config.yaml
vocab_size: 8192
norm_eps: 1e-06
attn_scale: 0.154
Each number is 128 + 32 x the weight over its row's rms, rounded and kept within 0 to 255. Layers, rows and columns count from 0. Numbers have three digits each. The size before them is the row's rms in percent of the matrix's.

# layer 3 attention query, 192x192, rms 0.0387, rows 85-127, columns 64-127
115:160179102098105147140071079106083190162075132124159154157102090107117077091155097075136102139175079171095054146133095174125130125124132158109054148042132162119097155074114167129108144060126109
115:184112130067131144123114080142169119099092202123089109111136122063116148154175096107097160198146092098144147107059104119156144119134123123101125107150178105115092160207133053066097090186139111
111:084135157136039138143192135136065111100150151111070121124193136138142088146142104106125180106117133111198150120093137145132118102129178165083073175102089144151104063140133152092140135117218091
112:185114102107103149124037065078160109154102115140197131119103096143127197097121152103110161098150121123100118181133104124142082158095159144204100140188105098169084158163118128100177097111099122
117:176059124122104102091093084162129117097128169123161147077144142149155138139165128133090119114113140119110137136102122155197128151195098175180130134054122177151103160176116173155052074110131114
109:131155106165167145141159126138122152080201180092138104149058089155101121100153129119168091067133147091053053148132196173106138136151131159117123186160133117096212096060173108165147120121126142
111:147048065144099116140120113161131130118091166057204146111165158129147100166231090120141095080061099099211176137115130122119151092143153071073144168090142166120144166112139133108130158114179084
112:148130103129141181157135105200148117201206136122153092164191101135145085103146134066136131052094095099135100135152109140137161107199198062178105164083141133207090087135167178111143129102094133
103:087083127148154210203122102138132129131168122081150129122100131129131079150130177086109096141097064129146120073125149153109133104147083171110116148152159129154110127142130186094158148097155089
106:112118136140088127100105111137144100170120142108085203190165122102125137089152096114144103154108155102085121147064081157146133120121169158089125177128207089118063102137158106144046089124090105
109:114166121121119107142162163116141134094174135142078167166097112110152157125166042102128136128150078089111125153170089115164144107088120130107077121120174166141088143134174108131147111218120117
101:163184095149147140155130179138136147158094137114144108044167088161138194125138079116119220123115157131120180077051116083146112145057168093109083148143060131162160133112140129138105126090098175
104:154116197136090124181181138143124142097106153176128210074182156157158159140115146116066098162135085048074146117103083100163125152139113179110108131155130133163108125111150119103113140145147137
112:106129176125184163059156088086114124112154108150158125152064134089154085141129183133085112072100151184142153118097105136171192109132084157112078155102099100072088188165133105131114122157049125
110:136113079166145168138154147096110141136167056134181102103141115154112166182107099098076082059107125135142158122124157164118163099165117134088116174082139154116172119089086160132107135103121119
110:121067194118183186168149140093145157163119124142117135090128125153173128134091124103117139100071113124115073152155135161130156142131089155116108147152079124123086146135162135157152144113086110
112:161106153076102105133174111132082150157100142178108124109174101136153137057140158101069149143111179162167179107081108114143124165148143106151105079173151089124137072211164093107144137162159093
117:085067129108092090210164102122157103137150125195110126159143165151144147137122195157189116107112111093109157138129140119156121153140153163109158114162092130163133123141152140094166160130155150
105:110132159175129145132172145086128123122212154089150132162160073132105096103144088069116111154189112108100118208167162149050094146131136093120165178131088098122071097117093108147166155147133115
114:129111135096115133094152124127165111097133105141131126130078170117103123121149089110147101106188152141106080136129161120126249133141126171203108129203143082073117178172137182138125150104087152
113:069163110100172132174181093147074130150123147132068113104097135119150130156171133143119097127123137076128115079150107166125138138166138160141090087096107148195086175081170132129164138162067169
112:154224158116067086161205073096078152111103148154101069131116147072083085136143117196076098134115100197142125084099166084156181092102120131039127121106152133121106152114130139162116119183094108
098:066170112176170151166118036129177119092097119107072181167092155128155144124123131150193135129110080141117144140223126110143130087175116072114091143108138152157123111146136108061106135076183102
098:085181142095108155122136119184162170125135081123111115121099114079157096102071151117122112089157138120160125080137069137117088108082114174129195100154104102103108135151159161140140207138107164
098:152093084107163130062089126132124171097133097116166157104089123154217093133152152159099142105105164103153106127123137148093101102138105090110106165094152147195116135139155121090144109155116116
112:159113155127125136156118105115137134086149084145140146081107120140164208106165139109111131167148141083110168170057142109110103136168119164152177198145174142095136071142129101079170065119122068
109:120051107119100171078126122103078186180126130154133115074032125136110123150089141060146112132177142158116115123129178131121108118126116195115134127087147177115154093050145119127123143121134196
112:097114126150091153159130185086133175088078152130159099069116165159131125171125166204110108141160067118150112111110111159126121151096045129186096120167148136127099195118094146123121177159175200
115:155125132050156157062137136117166096138108158080120121109128091105095147105131148126170137075162087159157145091053108143156133137100146128163129118107168110137083124127164123152115118131142091
108:082101105136161172123113120118176099100164087083104118084056073181130101095127169131137108153134144148071144170123144112123094137126166146098112121146078107122118152098122160149138062104149167
104:136118151189143192109149083171100077117120054091133084150156107054115140177125143107117135111079083111160126208121078112145186146123160215122088087102161121156111101154149097129149130117119105
127:072178099104107124129147120115097073154088121146140137080190146136172117097123164123126107106061154091126135120092115172121135094127163159067151168102162120079105130150142118114136076135091144
108:079085157094116123159170153107175120095152119149162135145116106105189135125158127143184092105092130139107127157158117164125142182131100118184157147118142182160126134082086133122148109177081124
094:128094154125133110080214181083088116103067127138124121122115143134119081149096152134139100103120140118128110082167127134057080128153153143074173122127095177138121108082166160098112123179100142
101:098067101162124079091135166133128118140145164126126070112156066138101081165094101121145096084114153096170204165157164181135111134155060127179119108105121112086117117108141163096096136148145068
105:139139115147105123092088180093121149130167066099116112131190170116173044123099098156123166155125127137047148113120096142106139102126087172096083142112108133100139120084138100123144095096153145
110:152188138153169124157115093123110162131139071073147063100117151103094139110130163139168143115064120154084111159163167084104100125061096090111130122174114101167154110111086158165115157149137141
103:191132117102185176112118163130129135153128120096206140115123092127139062119133147110193096145114131204135131096140164117156110144153109141103137161114152140074104101133164086082131099067106140
105:132095113187109123081099167151129052145057146147144133099067186117131129172117102093106151124162135143178178131165184108137122202140158112136118125130169104132116129149131198118199161144125132
100:092111136131175087152163139122080097074187140124101133123178106152078117136080069140149119106143185112139078139063112173164115121145103167123099126117126069061123128100106158087156092141226086
104:083097116103155115101186128152097116077182112118153112165127122128134091118105164136135105166153137145078080084114162179125075139141139079095073118161171124132148145118078175111137186122149083
106:108153089124202124104049113134162118189161122077099152079152059167126169157119151141209154167134174144099124090102090088166134134159180173121156192087096120086130095167149149106133143145142134
105:182141120076103141112170137124102115200074080156077101087131087114127095164146086097092151137107122121226115098124090124091099114128123111105131082116195150104089072098100121122057118113119124
# layer 3 attention key, 192x192, rms 0.0392, rows 85-127, columns 64-127
081:075141174159092117156128142103101131149108167054085114141095166189154138128073093135156129092100096074103129161114086159116151084131091135118121143091170093170132105080115200131167116090130127
107:146098181082145150129126096116170118178125096123085157138138071109087066192162128065179166115100123165173086133128116060096173160139157101120134141076163140129122055160171168076104092133155132
106:175081126132077114124062170103129148138189183146171154114109137120156121134185124078121114095105207132131112105132175133154123111148101115134109131175077119097105104086060072078105094101149159
106:163168146136177082184176119125156131161160099123092150174085113122122112108180140120142112097118124146101166140054107122116066164202115155145141152129149127102084061121109120116095100144180051
112:135070154148094077081074133121126067189141139125144158152123089130123103204195134155090145128122193138153136135075108147079107144181090207135061075162120099123113080101171146135166131113118148
109:129129118146157168065166170070066149110164123147168164152156060139098172106138122159131122091097135127081093079117086101159111166159074097188118069170151135154113106107177126084184083124115163
114:186147098092189087176119105101141159171046126114139173084196105101115135075138136086179074176150147130127127153087116143104158150098062111060157150118162129141126119166115097144136125105124183
119:126187086144113168135099102151151198156034178098098127165114080101121121130152148082074128178132154120118105052083121139128084072088097133115092169150157123125109134128142115097156143176107099
106:132102092128132096129162126131076120185199153087101121119118103165177093105101151119099124078109181135100144121150144107094176144105134138195139133123150155103148086167117119149166062119115139
102:134162151127111118175126169123154134071132084081106121139091088182065106176168088128112141075112098126150091125113149117096163113068165107098095099147100101151081114124160126104164204137069110
098:153160116131123142147151130091125147132108075081096219124079100101055196130202096152105118135104137109046157069156100051157170143158148110100186205153149093133128088110140095094139097139121130
103:096120177102090157132144121154125151093109084090181163182113092087157154169117188135183105127137098117164177182118116165105086091165074187140157098158113137190132131076102159158068121133131081
111:129163101116063192147147084174131194122068126112103099149156144087129156108153098070083183108099117164148092086069110165112130133179095088160087171151141123149117101154188102125108099143101101
103:133099153124166045165145105134158138141121158165080145134135135156117131107098142168150076133130126132169110163133153145124153163125140093093088106120205119109156097106166117164181095151085165
103:114065091084160131161095123134082146140144122160129150129182106086139213089099129122097148142100133149108088144184172204080086120166184145184149123115154106112144122117084173105088116062142087
102:111094156137118094113127142133097151111181170127130138116122097133131163190181141111071124096120187118147147141150110034169183128076090102083184135116100166122144177089101129132116064169151102
104:161162143106062143152193076135115166136101109167083122138079057162117157138145094103088147113150135163101135108089160070149115101122129149102137181057189117117163179106122089103185156108185080
110:184073144174155132226196139143114143142134136121077140135083081185071128135145148089125155143091163089152113109118126214136153110178111155111104102070128075144135109109089175072125154109136145
109:111149172126090077154143118078161128163149123111171084116143180124171142104102136092161144070096151153090063163160119110135129213106138072187129115110113102117117111124115168163114077101127157
107:110145133171127162134103133169121103107131156150138135149145121107129137148119160139112133147061131138161100107130198063177140117121166040158138123139098104150136105127162179155126094160172122
107:167153130111167205130155168073091134162185116124104157107054055110112168100151128174122137198122142050101126102138139161110142165123122128113125123155126154120139147108077140154149092132142100
122:081154119102127168131126164133132180155100132117132122108126143101158122124164150154149113146097134101089152149192161127143150140173101096122099130170168133116147171182138049113134128114093142
098:096123082145134126110161178059131067148204161091169112146068110087065165109164137157115164100099155157114110147120144063152150133157125125145121136136116155094130093082067148125120113117153059
099:151148160093119086127197137143119168096097145157085130157129198166118158134139128109136127153128128080049104143172158129183114110150140140120065161133156121176155137178139145117110113166125131
089:147116106122119130140148136130165202140067178111176153138196120086134106074127081079141153126140161119076160076075186124110113153173053122106142136089150104089171148139114166156140128106195124
101:218156135118083150162081133116117124141088074177108076172116153152183148129142094108141094072128165134135115109138148145144128100165148156181131130119134114115140106094178168133084139136208172
098:206144079144152121146168102066100167093168102155078113126173148185196179126104133084077120176142115167141118147093142095086131156087113111100171149127107123109148148107148114093109173118100114
103:145146149136151152168167133155121149111093131128148138138120159113101078126141109142115133080142180144169160179101131082091126175108158145129126128072155099127145079083100063154087095100119125
121:106160102108110151131110124127138115176094177142139172135179084108197150132217111147134139059124161114110086166167087088186080109142110108168135125124077162160089180135169151133138081172183076
109:079168137122140128162161120129106148098135079136096151096177182116100124206068135109101076122124128079149102098089162103160147122079158180147032167103156167061148162163176141124154158087080171
101:122108061126130054119108178142222051166096112183177096164156076064087142156098115144079107151117139120134114160146093143111125165095133092129173110138080085105134122104072163120150165147171139
110:101106132151134090171134112136124157136131117129158068125085111119081076179146135123130105120178142116147158151126172119150140120048150133100092117134093156105154143130128103129117187114102130
113:184131200141118158098123131093140103140163131055175166139147174131051106209126192149214105108123128182120129130092084110104100177135117114105125115168121069114136133118099160087151193099142097
105:183184143121142112103102163086143091088205082135149099151110093127156157131156160109157102154152136126167140120113102116158162132095092142091174159208132141178063128109120078112174103122086152
106:142140147140124103117112091118100150105101210096110120163146134137181160149111085108157164042111182153183120124145071118082157103162056113165143051161123163088095142102188091113136166115182130
110:110112108175132134102152150112160134144118166096139145157143141088135128203107109092181117096081120108123119124127114133156110135198130081139150123139110170114092097120179099090124147166128095
105:125145123138152110109157111116138092063143139130112161158100138112124157166070159182148097139075137116141141139127186133136127035101137092105154123184136082151083152107187123146100094152154109
100:157101122170106091141173128161087147131156136091137173055156115123187088149132160103132153169123129121091152159109141151113116118142141142134117120098124137103168174116162087137150120078122094
097:125112025165120079107117139116168106166113216181153123109082110107153060174204126122117077161136077151137182169111105076104141110104152092150133172076164142050103112119113105183097135106093121
115:113089111082131098204083111162169122123080114109097117098115143113084098113144082158073115165126159123174114112095134132119176135123142102112105142109148146085079147167162098124110117087039191
096:091129169108097181103140153129164148140120099137104117154136087121162103130138149128174069126141132116124129091161208161146166130157088105173153161192115094158172175172156089150149108091060191
111:113111087111180084137136174158185103193119112136183136150103080125151069149135077148124098173208123107181118097115166114118129095136146189129103134101070144115165159163141135125129145140089145
102:164138185107149155138082150150100152099147136121114071173139094111163158104092104121179199120109072133144097104135163147165074190066123131150119123110099078153172081132123112091128168105168123
# layer 3 attention value, 192x192, rms 0.0389, rows 64-127, columns 64-127
092:143088093156130134120112113133174076155144127153153075200141161133122127073163153136116158078131131123128137127165120133094075154183085063087153150180163149118098125149120121116120120107109195
090:122149070139122132083119142154123158113123153115077117118106147105090158189170148143151145095043110105146116073174122111131113121135169143111138119142172162111151114129098082194163140116113111
107:090165077067138139154082121149103082191126058110129206116158177187130118131170164146075094141129108077183138173080163143091126116161130160150147163149147069144078186134070134081077102108174122
109:104107128185152162101158187086125140160149164114145134101194165129125093138089108104161116133168134167153065102181133150109166107151154113124076118176089155141180119136149169194121147150111112
098:139099113196185177148156123097150079140074054148110107097125132152103094105157152099155112144114154141115140096171155110142206124107109167121082075057142104117161091149146108120154159120144114
098:135090133152156140107131086119162141129119150137084141095108166087132167122080201067114138146124107135092146142144123155171153179100172114125093100096118135117132098182099092143155165107110149
095:138167162150158148142101209101215075080120214171163121144031105048138102086072149124123173146078087152164161124158142125145133136100158146135138122155096149142155095146126154136117149066108106
101:135172104133118127146110125164087213161136082166085117131058149137134151142126097109132146148129189115133115130115086181107170068057107152127143144108117167140129133141062126138106101147175062
102:172097160152154120160116128195188096093115053111204110088202094120071151115165083181186105117094141144176103179141058135091162142128146145107181192124082130106102165095096112114170113130121076
106:085134095122116168116119127101149114144161153121104108139120156173113131158109202172127143062080205133165133094179109118117171140156094151083149095080144156104176123167154103144091161108169146
095:162129072132117140070160140133138151155163094203161143178099143135128086157145106170073126135075139133120095129182123098097096133122139069146166171150090139181128146130163118147050174167094107
100:100131094089088067127122113133138127111131097164129117120123159114142101165128148180161096117148146147079108102154137176125173125148031103044095139109136149113173171122147125118099156125114080
103:145150105091135118117091115175118064151095142051141112107138143133095163141134133179172048070105177184159125147162135084103168095141176100144094144104169067129119153121137193136132101098121115
088:169128137154109122103109139194143122143160129151159198094101097117158117127205086139086066078076087144130119140127159072133122125106164147114128107119086211129142118081173055134119083136179184
098:121111158187127148111204164108156103106107103148121110154131118137095059132122119137151211168166089137128129118166121082152158113129157133098115120124168129124165043135084105136118036143090145
100:060175118168081170150110095124132162086153131054123124109133129162113156154201159143110104149088107097145104113168125120089182147120087163164125144052067157152171166101129134140142107152154165
096:171147119161127211171120144119121098184092125116093074114082163106153137120100103177141157119154114074144131134137080157155143147146139194174155100118091128128103066077074114126172133141142171
092:128129086117192119131147152154087096115066111144153142087111208136101160111169103120176064184132084110148151154132206145124063169085131158079108154095144113094149211114148169125123130135097061
094:140103143142129138116093145141142172129167136112101099159167131138106102200146071126113142135097089114082189074152120118106119150170088201158149113131113094108127082147099134131100083128144133
091:126104115126085109112128168165083160135149054066114109139121137148080123148084121138097121123131120153098058137147083186115182151070170126181113113157057101115095206126148087139097144172147072
105:157131070085110101171079162155136120171133044179174106122108111162084130134134111123103129147107134096118172138067135168132097126126112154119134129134084177183125109143082141104117163129126083
102:112128066139141145109172141071125119123147101128080114104138158160161138129089158063186119136106188155158158122070212115196133170097083131133169165141111133083154103073143121085179147120140131
096:151122086087137206104113091106066129150153131121162082104159106137100163126130082130181185135149137134071144150093128169148154180092095131136122159183091122178145098153140105148089125118075111
103:147163109071120082129098158153139129135121099110130151124148093145156146157167128167104140123185143105124091149107145106126120133172153129123148092138100146173125224150120157152109098184146044
095:120132150216145150156097178132152145102121156083123077145093131114116121150118118165156094014144149151113069125136098139174163130156143146159130128136174128141153192102118160128124131093146157
097:135183067091150143123114121114144126125139174176172095128179110161162102204071117143148080079112197138113136113163136147087135111101149081152147131122137135076140106129163092091123127156107106
105:126113055113119146128110071151152152054109149129147124148124147116126207115154105113096130137173104195196108171088123233160130173179114114127169166147137105088155155101132144122111099101120120
096:125103125057113131134149108151153103130078170163071151100107063091120154133154160063174141116140096159153131133125130075134159186157136088103203104090125080172117140109057079112093101153129153
103:111160185114139120091079137173166103125118137159092131103107117131094141043120093165094180067154040220144118088161171189147104154088146104170101072157142148173158112166128135098076141168091074
088:097193135117146139164155171179141171138166129108114081137169078159101194128142118161179150136124066130091145126128114075110142132197156155126081159141118137111149090179146107070182120129121093
094:136159154095142094087159114133169188202185109123174161170155141136128088077118182126124118147119112163152023105126110134156098100191116192089121130140122180122102145122126103157103139149149073
091:037135130152068145167121097103113225120137177109108151097056150150115183111107121107126122152115153083117123128048147152169090109148183149142110130147132157170145082089140127066121104147098071
099:115218118107185133086171102093048132144181105106164162138136161100142117214174153075085142115102088109091181159143114104102096151105145109159117164074166139150117158124064157080092131125118096
098:157158116166115147187137117162137058164138185142135110147054180083044079092117116131144154179088062137090181107111136136153191130109131194086124133058085125142113082123210153163116145137143158
094:153140085164163057127136118101155126139111111113107136150131162107128068121155143142073149094131115136078153166075166128157153145131148162125148104130149127106144124118140106187117116193140160
092:161147143125041122150169159113081127164137100159143137095126110124115113129145135133130115118158106088156165190123074121124096155142157080142144157099101133150136176107124140147141116076148096
096:143117105132063088153150135122145085116109123125150192072113180124076061152131155082130131107071115145153067140167100117119136150158113109160149129130114101127115160139118156124122143186097124
105:104131113124116095145064121177150139132090088173156171141139097154104147121164137185129114067112118175124139157138112165140105086121135159127149125132076079104082123092122114089091192124150062
099:137107122129095101124146158145070143104096103109148091154061135139165122207143143134090089111119177106139093103118113120132113147119145140115130106101168171136100138166120141102088138112132197
089:102140102164170124117132159086090135030142133087084122116164177096090103143154157147111077165120144132097091144092111138149157130176181114106117062160123139070166169095106105093215121116111096
095:173115084107193100100144077091184130111101152140107094141155126139130130084129095170160161145098102126154094112084212141161117105121133127090125096140160092165105120156186148158068121123150145
092:118224124108137114130109124110117101084109075179121074132143140131065114168138177142141164154098168128128091150092110143121152096160118094065110164140130139172143106118154182092060156085164142
088:180120121089148123119118188131148096147162146105193171112179099138135081096094164108106115152152070128158060116100137112123152148085164111144065097175133133100185168141154137123142154179142111
101:132163155089155122153115138103099125119063168155067150114213172159180131097087134106173186051090171127116121151111126126150158173140173073110100097101178150116182097146097174153139125152155169
082:106102153176087128159169129116127129138109103154155124036111132159140081136121112133098174160155138118145100124142081042140076126166068163105085136152126110166136151182102134137139136121164108
090:189082163155153147129118117142152166159137097157026121177106140153100169060173145065109127147117127120101078126112123116141174186122159140122141150102094146130099160198086142097135095169142162
092:136014110097119132151109154096137110120147092091062116139164179127151131174171089187148076147186154105104101134093132163077113113206127136142135125123169174096161093084144143157162122092118113
097:135167112143113142166128130132147139112113090115100116120094121125126105075103122118203126187111099158130108103092134075150109163122159131161063119130096104192124050151115120119119093163137134
100:144122153183152120100146090124119136147095149115154106151110108143211118140150100121104158099126095092121105104152095114144135127103054065197127143100135155093136124123096106151106135093083091
096:168186144122150197139117143142107164108087109144151146138183077132149137142139116144097126152138046084128148135082109128097116065056129101189127143103112056154151110092116118149123156122132094
109:151107175199113158111107105160147151051079081140146170136130058140180118149131111144114104108131202127116068074157103134121150138097155116209062149149145166155118203114111136123130138132142082
091:078134136131102123128160155093116127121163147130129124078178152142149052113081120135144099142138141144108112126152040121143074141103086120107137147075116166152088141150120100065147101148094112
090:166111159122110122130086154172116080137092093157120121109106143141159138161121138104070120128137121137124131104139051126077090149122098083136102103170116171127127154088128145111156148125100135
098:092159114134112129109103083119130110089103128107089123129132163114159134193103103112151141057171150123050162121134090138132115116070192136093069071142139131125146107132239143111115113215167090
090:175111073160132092162131120115150125123058173185094162129133073210163131098112156094094098146157168125172106182082108199154086111127144141101039153094120132146146116119141208155119126058145098
107:180111109105108154132106082091141096138164147087135106161079129114128107092143110107135158116143074135150087195150151166090089122128080118093154166080097068136080087095125111157075147133135114
100:099084148164151112099117115077123095118160170135078125127054094057133094151105169079084153147159071152112129118134156124158181134166137073127145142136128142157132099144070158148111077145120168
115:131141099091124102124128183155161165128130154142125130162112132160156128073171141103124100114123141113141087115141130106120091114165109154125131102115088097096103112163056128040141115170191112
112:170124104120152119108115147130159148123107134132125150117129133120084121158144129139163129096109112085134097128136077138105082127119104134161124166226136147074041204134101128144090194089117135
100:107107066070193126106097141153144154123154112199174105141127138156151139136067129184105094129181130106113115177132132157105123084072109100119139154169063086089142134136199137106110138178122180
098:102152126153164162140134106097196124082118075129113133134108092091112143155154075156136102158153144133077110144146113102141171061127118124153126123131076105136152108058125102180180110156093178
101:125127158142110164128111156092100160144107124142144121119133204143105151104106153106140083097171177092068132138156071113143170040133133069106120110168114123074151144047109141125140151101154133
094:145095089177159121133151131099113166179144151148111117137141098104109099163121156129129222137118155116062166102133130058190093139181135177088139068130154085143181084161125082129121135121142078
112:129128122152092095127120112136144160148080223121121123160121156132150156117090102086114122141126178162111152131143138130151134118130177142065151164063134097121115082096135181180112090114082143
# layer 3 attention output (transposed), 192x192, rms 0.0485, rows 64-127, columns 64-127
094:133156102078159154110138137157119106102092085096092138034155121066102109131092089113166126187129121150160098132085115191104171120144163117134152063140129134115067132129146125173173117147098125
103:117142089158090119161149106142100152113080141127148138126100114102170148139139165118094118175061108217114089064119168128115078040090129109093181138174162111130104136090177130157111150111148171
094:209096101097185064095148092102157156091171129131103127151096092154120130131196174130182186147114102150095076176093183158155186144080127123128098147120124143133111115108118156136133137144125108
093:130091077180132145131137086140131177168072088115158088083113156152082141092158147087105132121182120160172146115118148123160171158103122119096078178146096163186139123140138085201165120140090108
096:129079135127155128148125123090137163113143148082148174118159145184130091088158170143146123092089130115176165126092093062084082121128122118097135101153099174164050077121210128130114143144100105
089:200094129123171145103106122130102089179125157158143131089108147120110130088123132144087040099138163178095121106149138101084158138109119155104167104089123107079081113159070180175154072090122138
099:137160135168117133098120095098151095151158115103095110055139133103099161126160169103090117146134149117121171166128078094119174131092117140128116167060115098089085124098113125113156125073158091
097:132172126142177166146155092160060143126170097121069121120134136195128126145141117085113113161149113089091126116128133131142144172134060135132140096139113090118192125109105134136083145100101201
101:141124194117148129092199108122131116143094144140118210151126165098137084165103104105114137164114126141119132081174062051138165110146116098153163052118168110094148143116125051184104131169094173
099:142078124176137117173108144117052111071072163079154075096150156120159096116120115067147130153139123149170140136116147109161143136137095057132122115152078155100094123153145172130181141073168160
095:087150135088108132147081184118120166121160143133105159097123153100106130150143100073088210144087168109136131083068074063114119085142113135154101127156165065108156071142079162167190135124086103
097:186141130078150149173194139150096093077164180160125148124114136186107112113070117083098103084167155138109071106149104081145136140125115081159110138117184139111135131147179127150149135163124145
096:145164112146134132128127137133172137069146123150154187171102098078111108186129053111159137135119110056052085154137128118156175129105072138116213141140108163175104067116113115121118133154121052
094:163100156097187152092139142134080116106151184129133112145069153159155128124038147114108081132105186124100135142169208103106128106131163099129125141088151164123152185211157181087188149183077158
090:146141116097145124153052061126089129159063121088142141091151156114194156078096073086121120095126077072165094081148100123148116151112103150142115141081178141143105120146091149143088167168097063
095:086088105121165101098174128125124136131089163090075092116078138164137183120162127164170135169183146111162151150139155098178144173119177110125049104115136143159120125131169129146130137141081072
089:111187140155147112093156039141146154097205154114115092148128077124095133144084077151141119116190113139110101130133147175153179104164162106144128051094146100131098114127162074170139122097146114
090:119128130121124089135187088028143183122090103141092168157170130193174124123110172105112142118091172137101129093134105117128131095154173160116141143151123115107138129158137119163097069115152228
097:139116112191146092149146087144129151092152108079106042132130233159147127127083114079115126115163097113111109117146109130175108071101142119084154190120118164128180110189150091142186071119134098
095:186172136099121096118161096107153128088123131146097138179084118069108106093155057136184093125132160109184113164117154097133079121092170091104145138129109141086152109143128137141138217102106143
097:153086134141146173184142146162115172154133166170110130169088180125080090102141149129083113102107092143098063190147091148145135133071123136160157117115194088071116204124149142103127117153077137
093:117143151124091149144107103143064119134124123161107125135108145127115179174146154127105095099097153085112152145133134173079134097102191121098157151148154128167106147137167197125142156118148173
094:140172194080146088107130148129111122133112125156154144146085066154091149126111106134166096128135140138104102115160123126085137103113123126103139114126125152199169152200043168141171070108105179
097:133110070085189132076109079127142138113122161139160086139060126110131086144113101120165142130176099128087104106115191136188143117169125100119148160188164031115122181155210129181150087120132109
094:138107123160113126120108119128201149155183127148162132129165105124103176121121110183104147193179133130176154151132171115102125130113160114137130188171157098163101112114075121184177095169116084
092:140089117070156162125175188109134154145111137106139108134093203121152114105119089147112131086051123091081077173226140115075152175161143183091203187140110120134160123171150153187104129127110074
095:186123085086141054127110187125099124186116103203184094154103143094120100175105152115113095108131131154152105107123168167102148128155091118067149159122148076117177117161167135131117159100104130
098:141116148110115104151163147095126098079153135128129091136144119142102198121046087131153034054166125072084095147159110151098083120032135233131070129165144177116141247080127099138134125109121116
097:095103091065182127215103137167169096179137167155080087117147155126076124117115147133162113126119121139136110118143166139095109177078088109178172103134112196069160095158117194099153094125136149
094:058121136090132105084088086121184114116138144110114130169178086108166107164131136157169121135165115105086144115158095119118138205145099108157165096088101177211098118104146102144101088169213177
099:134119148125125156144092154159109155073045190157106136114082133133184100178161150097158075137130178118114128150112154072137088094145112163094096157083135134142123123124129162136156104082161098
089:123081102110170101137141062098127087140126115142107094189222096174136074136149172144158110150130118110159160123135121140082177144110081134142116108133120087103136153109120129080072141163145146
100:130043184100150139120217109118123154085091120144149129180151103099107140184083124104129139183112120146143111149159150086156114123129103135170150110114207083121097101112119085098106137108136155
099:134083110096103105087176114106100187095149138111096096078137130193109157104180128099118130105090158122143095201097109126101097112122099099154127116066134142128181144069173071130146125119162160
090:144183105144060111108137144143131151079095198115135156072151146154189169151156082160141157169142110130129129155118084139118085083106183109093174102117125138146159097084138115196112136073115149
087:104113139165147139121070103147104187140167119063158138148096093154187091117120134132148130137140106138112084140177158145155136071133097166134068150115141108111176092105160098123177091116071119
101:115128161110149136135157197089112180104117112078106129097130151147152124130189124156135153125104198163186135092122135106142166062129098095116128122144151170138130086143133133139112154095078080
105:100109083179122121116136163091151106109162214149144066121084117125104165160178089201145107127142168098162154100148174102087131124100129126117160135185080136102144122069099164113106115101144114
098:102115171073071209147193096077120101166113144177153104128171131166135176122147159075154162103153118158175079098115112161159111119137108117152141127099148099135123115122112125137181149113137123
101:139114090169074098171165121110146130117076134141113129112105092154155166108154124112168238092133196113116123131105082170111106079153103127108143137124185096182105152197129183142061139065142135
096:111143078081143120113067060176098138114083154144128198069164069100184100144099164125115152110179128103120184121117090135167102121098126170101106083149137080121165182185121146130104170105137137
099:174111119177144147110154080124125143116156123182150142094169042131122131135108102114170143066088147142106075143064147156088105124106101074128128177154178125099129149130055158103107146185115098
107:195085149118122110111176058100101118063114193152163147169152139038069098103206150132171170157127138135138152110105120146182169083141104099089084082111126141114152107104148079108133153087139130
101:202117093117122149139128141156149172112149116109178144087190079109109108130122088105134156083122126120177119065121162119100141125166088101048147167129146151157112182075149131131110143144141132
089:191134102139099164102169112153136154132134131087168110117145178209121163093104117081094133147191121120089097168142095174106098073099200124104111115176170169105104123085115117163120064126091092
093:129073121139106083131147137098126162124159144133112121095137127145180164152071111109072113172057092151146158094144062117161120169173124143160182123074108125100121094151092097119187141098086099
105:106149095170120164118130064126132156058097100124174142154103119119119097134126136116070135204136119102147144088132085134131150119129121109113198164152122130145136110204118123133114142095089129
093:174056124170135069105137119127140124159114071090146121074104125162135151125093043093076116081113117107136161187160096131124122176104083170107142118020091131147142143124097154135138118175158145
095:158137141180136170139105201159152125107134175143156135121147092115152145041144116097106160089186094169168149154171162119093127115142131161125131130205109137120151153209147097142076161084095090
095:132109143157137124127158100146179094093155194177121187156042140141123096174117160117065076123134127163122156142161188128108137079137117106085111162061150189106089153115119160103072162138144122
094:165139139098128097136154098109130121150138135142165163132074116055127148123130133089119143154153136154129125159182178136122119124108150059121098128216128165143123126147121140109106171119107129
104:163143120105166116065140043121109128134165100107134119153094168127056140175133151140098136102143125132102131117156160091128116106091121168152108139200152052151106129131171155105152122161116120
089:044087146156116165163097140077100145166093150090127168201086150109048137094152163118163136178174170086133149100135169128137124170094116130152129129133137111145168135179106091108166137041066143
100:160111090116147141176151167097134104104176090125108135091164069105130178215122085086105135157102151185130133109076124179132086092163101110179180117128130133155083097162103142138170083139123128
094:106088095149118114151151145130097135132172113164158086135121116144193140141121117106122069172081136192137135102182118116110162068114169090177158154178117117097162090142112121128057179178155146
107:106087139107165089137146166119128168098107113118091118094097095134127130115086178123219057185077120109138116155149153129166137157055110125155123087087129131094128162119164106152162110125114094
108:131071127107141104045119086100123148120097099087117121085180159167104125132102157153148115140073163107153163185111118080140162126157090179148132176128145120081102118206133196174131163155168101
104:150161130169185099100131148165121132122142111124134132100113107106170032132131129069132134101084122146125111221117098130154132176147163197141176146087068113157101095082185125181124185079116131
097:113185106107115148137169107069137167133073153155136146186130102144116101111130112119065132178089094179126155149101080041125117104094136115101112098150135099090136102089097160133129186143132137
100:147146114136154129095148130127126093152152169128110104120119127116096153149134146149175074142128146074064169162119077086154062159148074153152147088172101171181118148123132149098149117082137164
080:132128126107096099137156106164079151154080122107140143105015137155169148145147106207111137100189167103134163164103112094087091133137145111193145114157087118122103160136119087142079109096142163
102:156169078115140096133084144167188139131175125091108150159126149135121059083157139150138055154141111118145127098116183101134141114093108145095123182164165210096112154179155171149136148091081095
092:170121099140105109151152138165122104105140142116138128146093059153087149114115073013148061164136136101120149123116136169129147086150168149148116178093123142159055102104094189147116086115129166
106:168145151115140101092035144086091088139189143127142128105122165118139138120135079095116114120127130073172105106108088155171122163157107148114155140086086099140167126080156124085067120093183075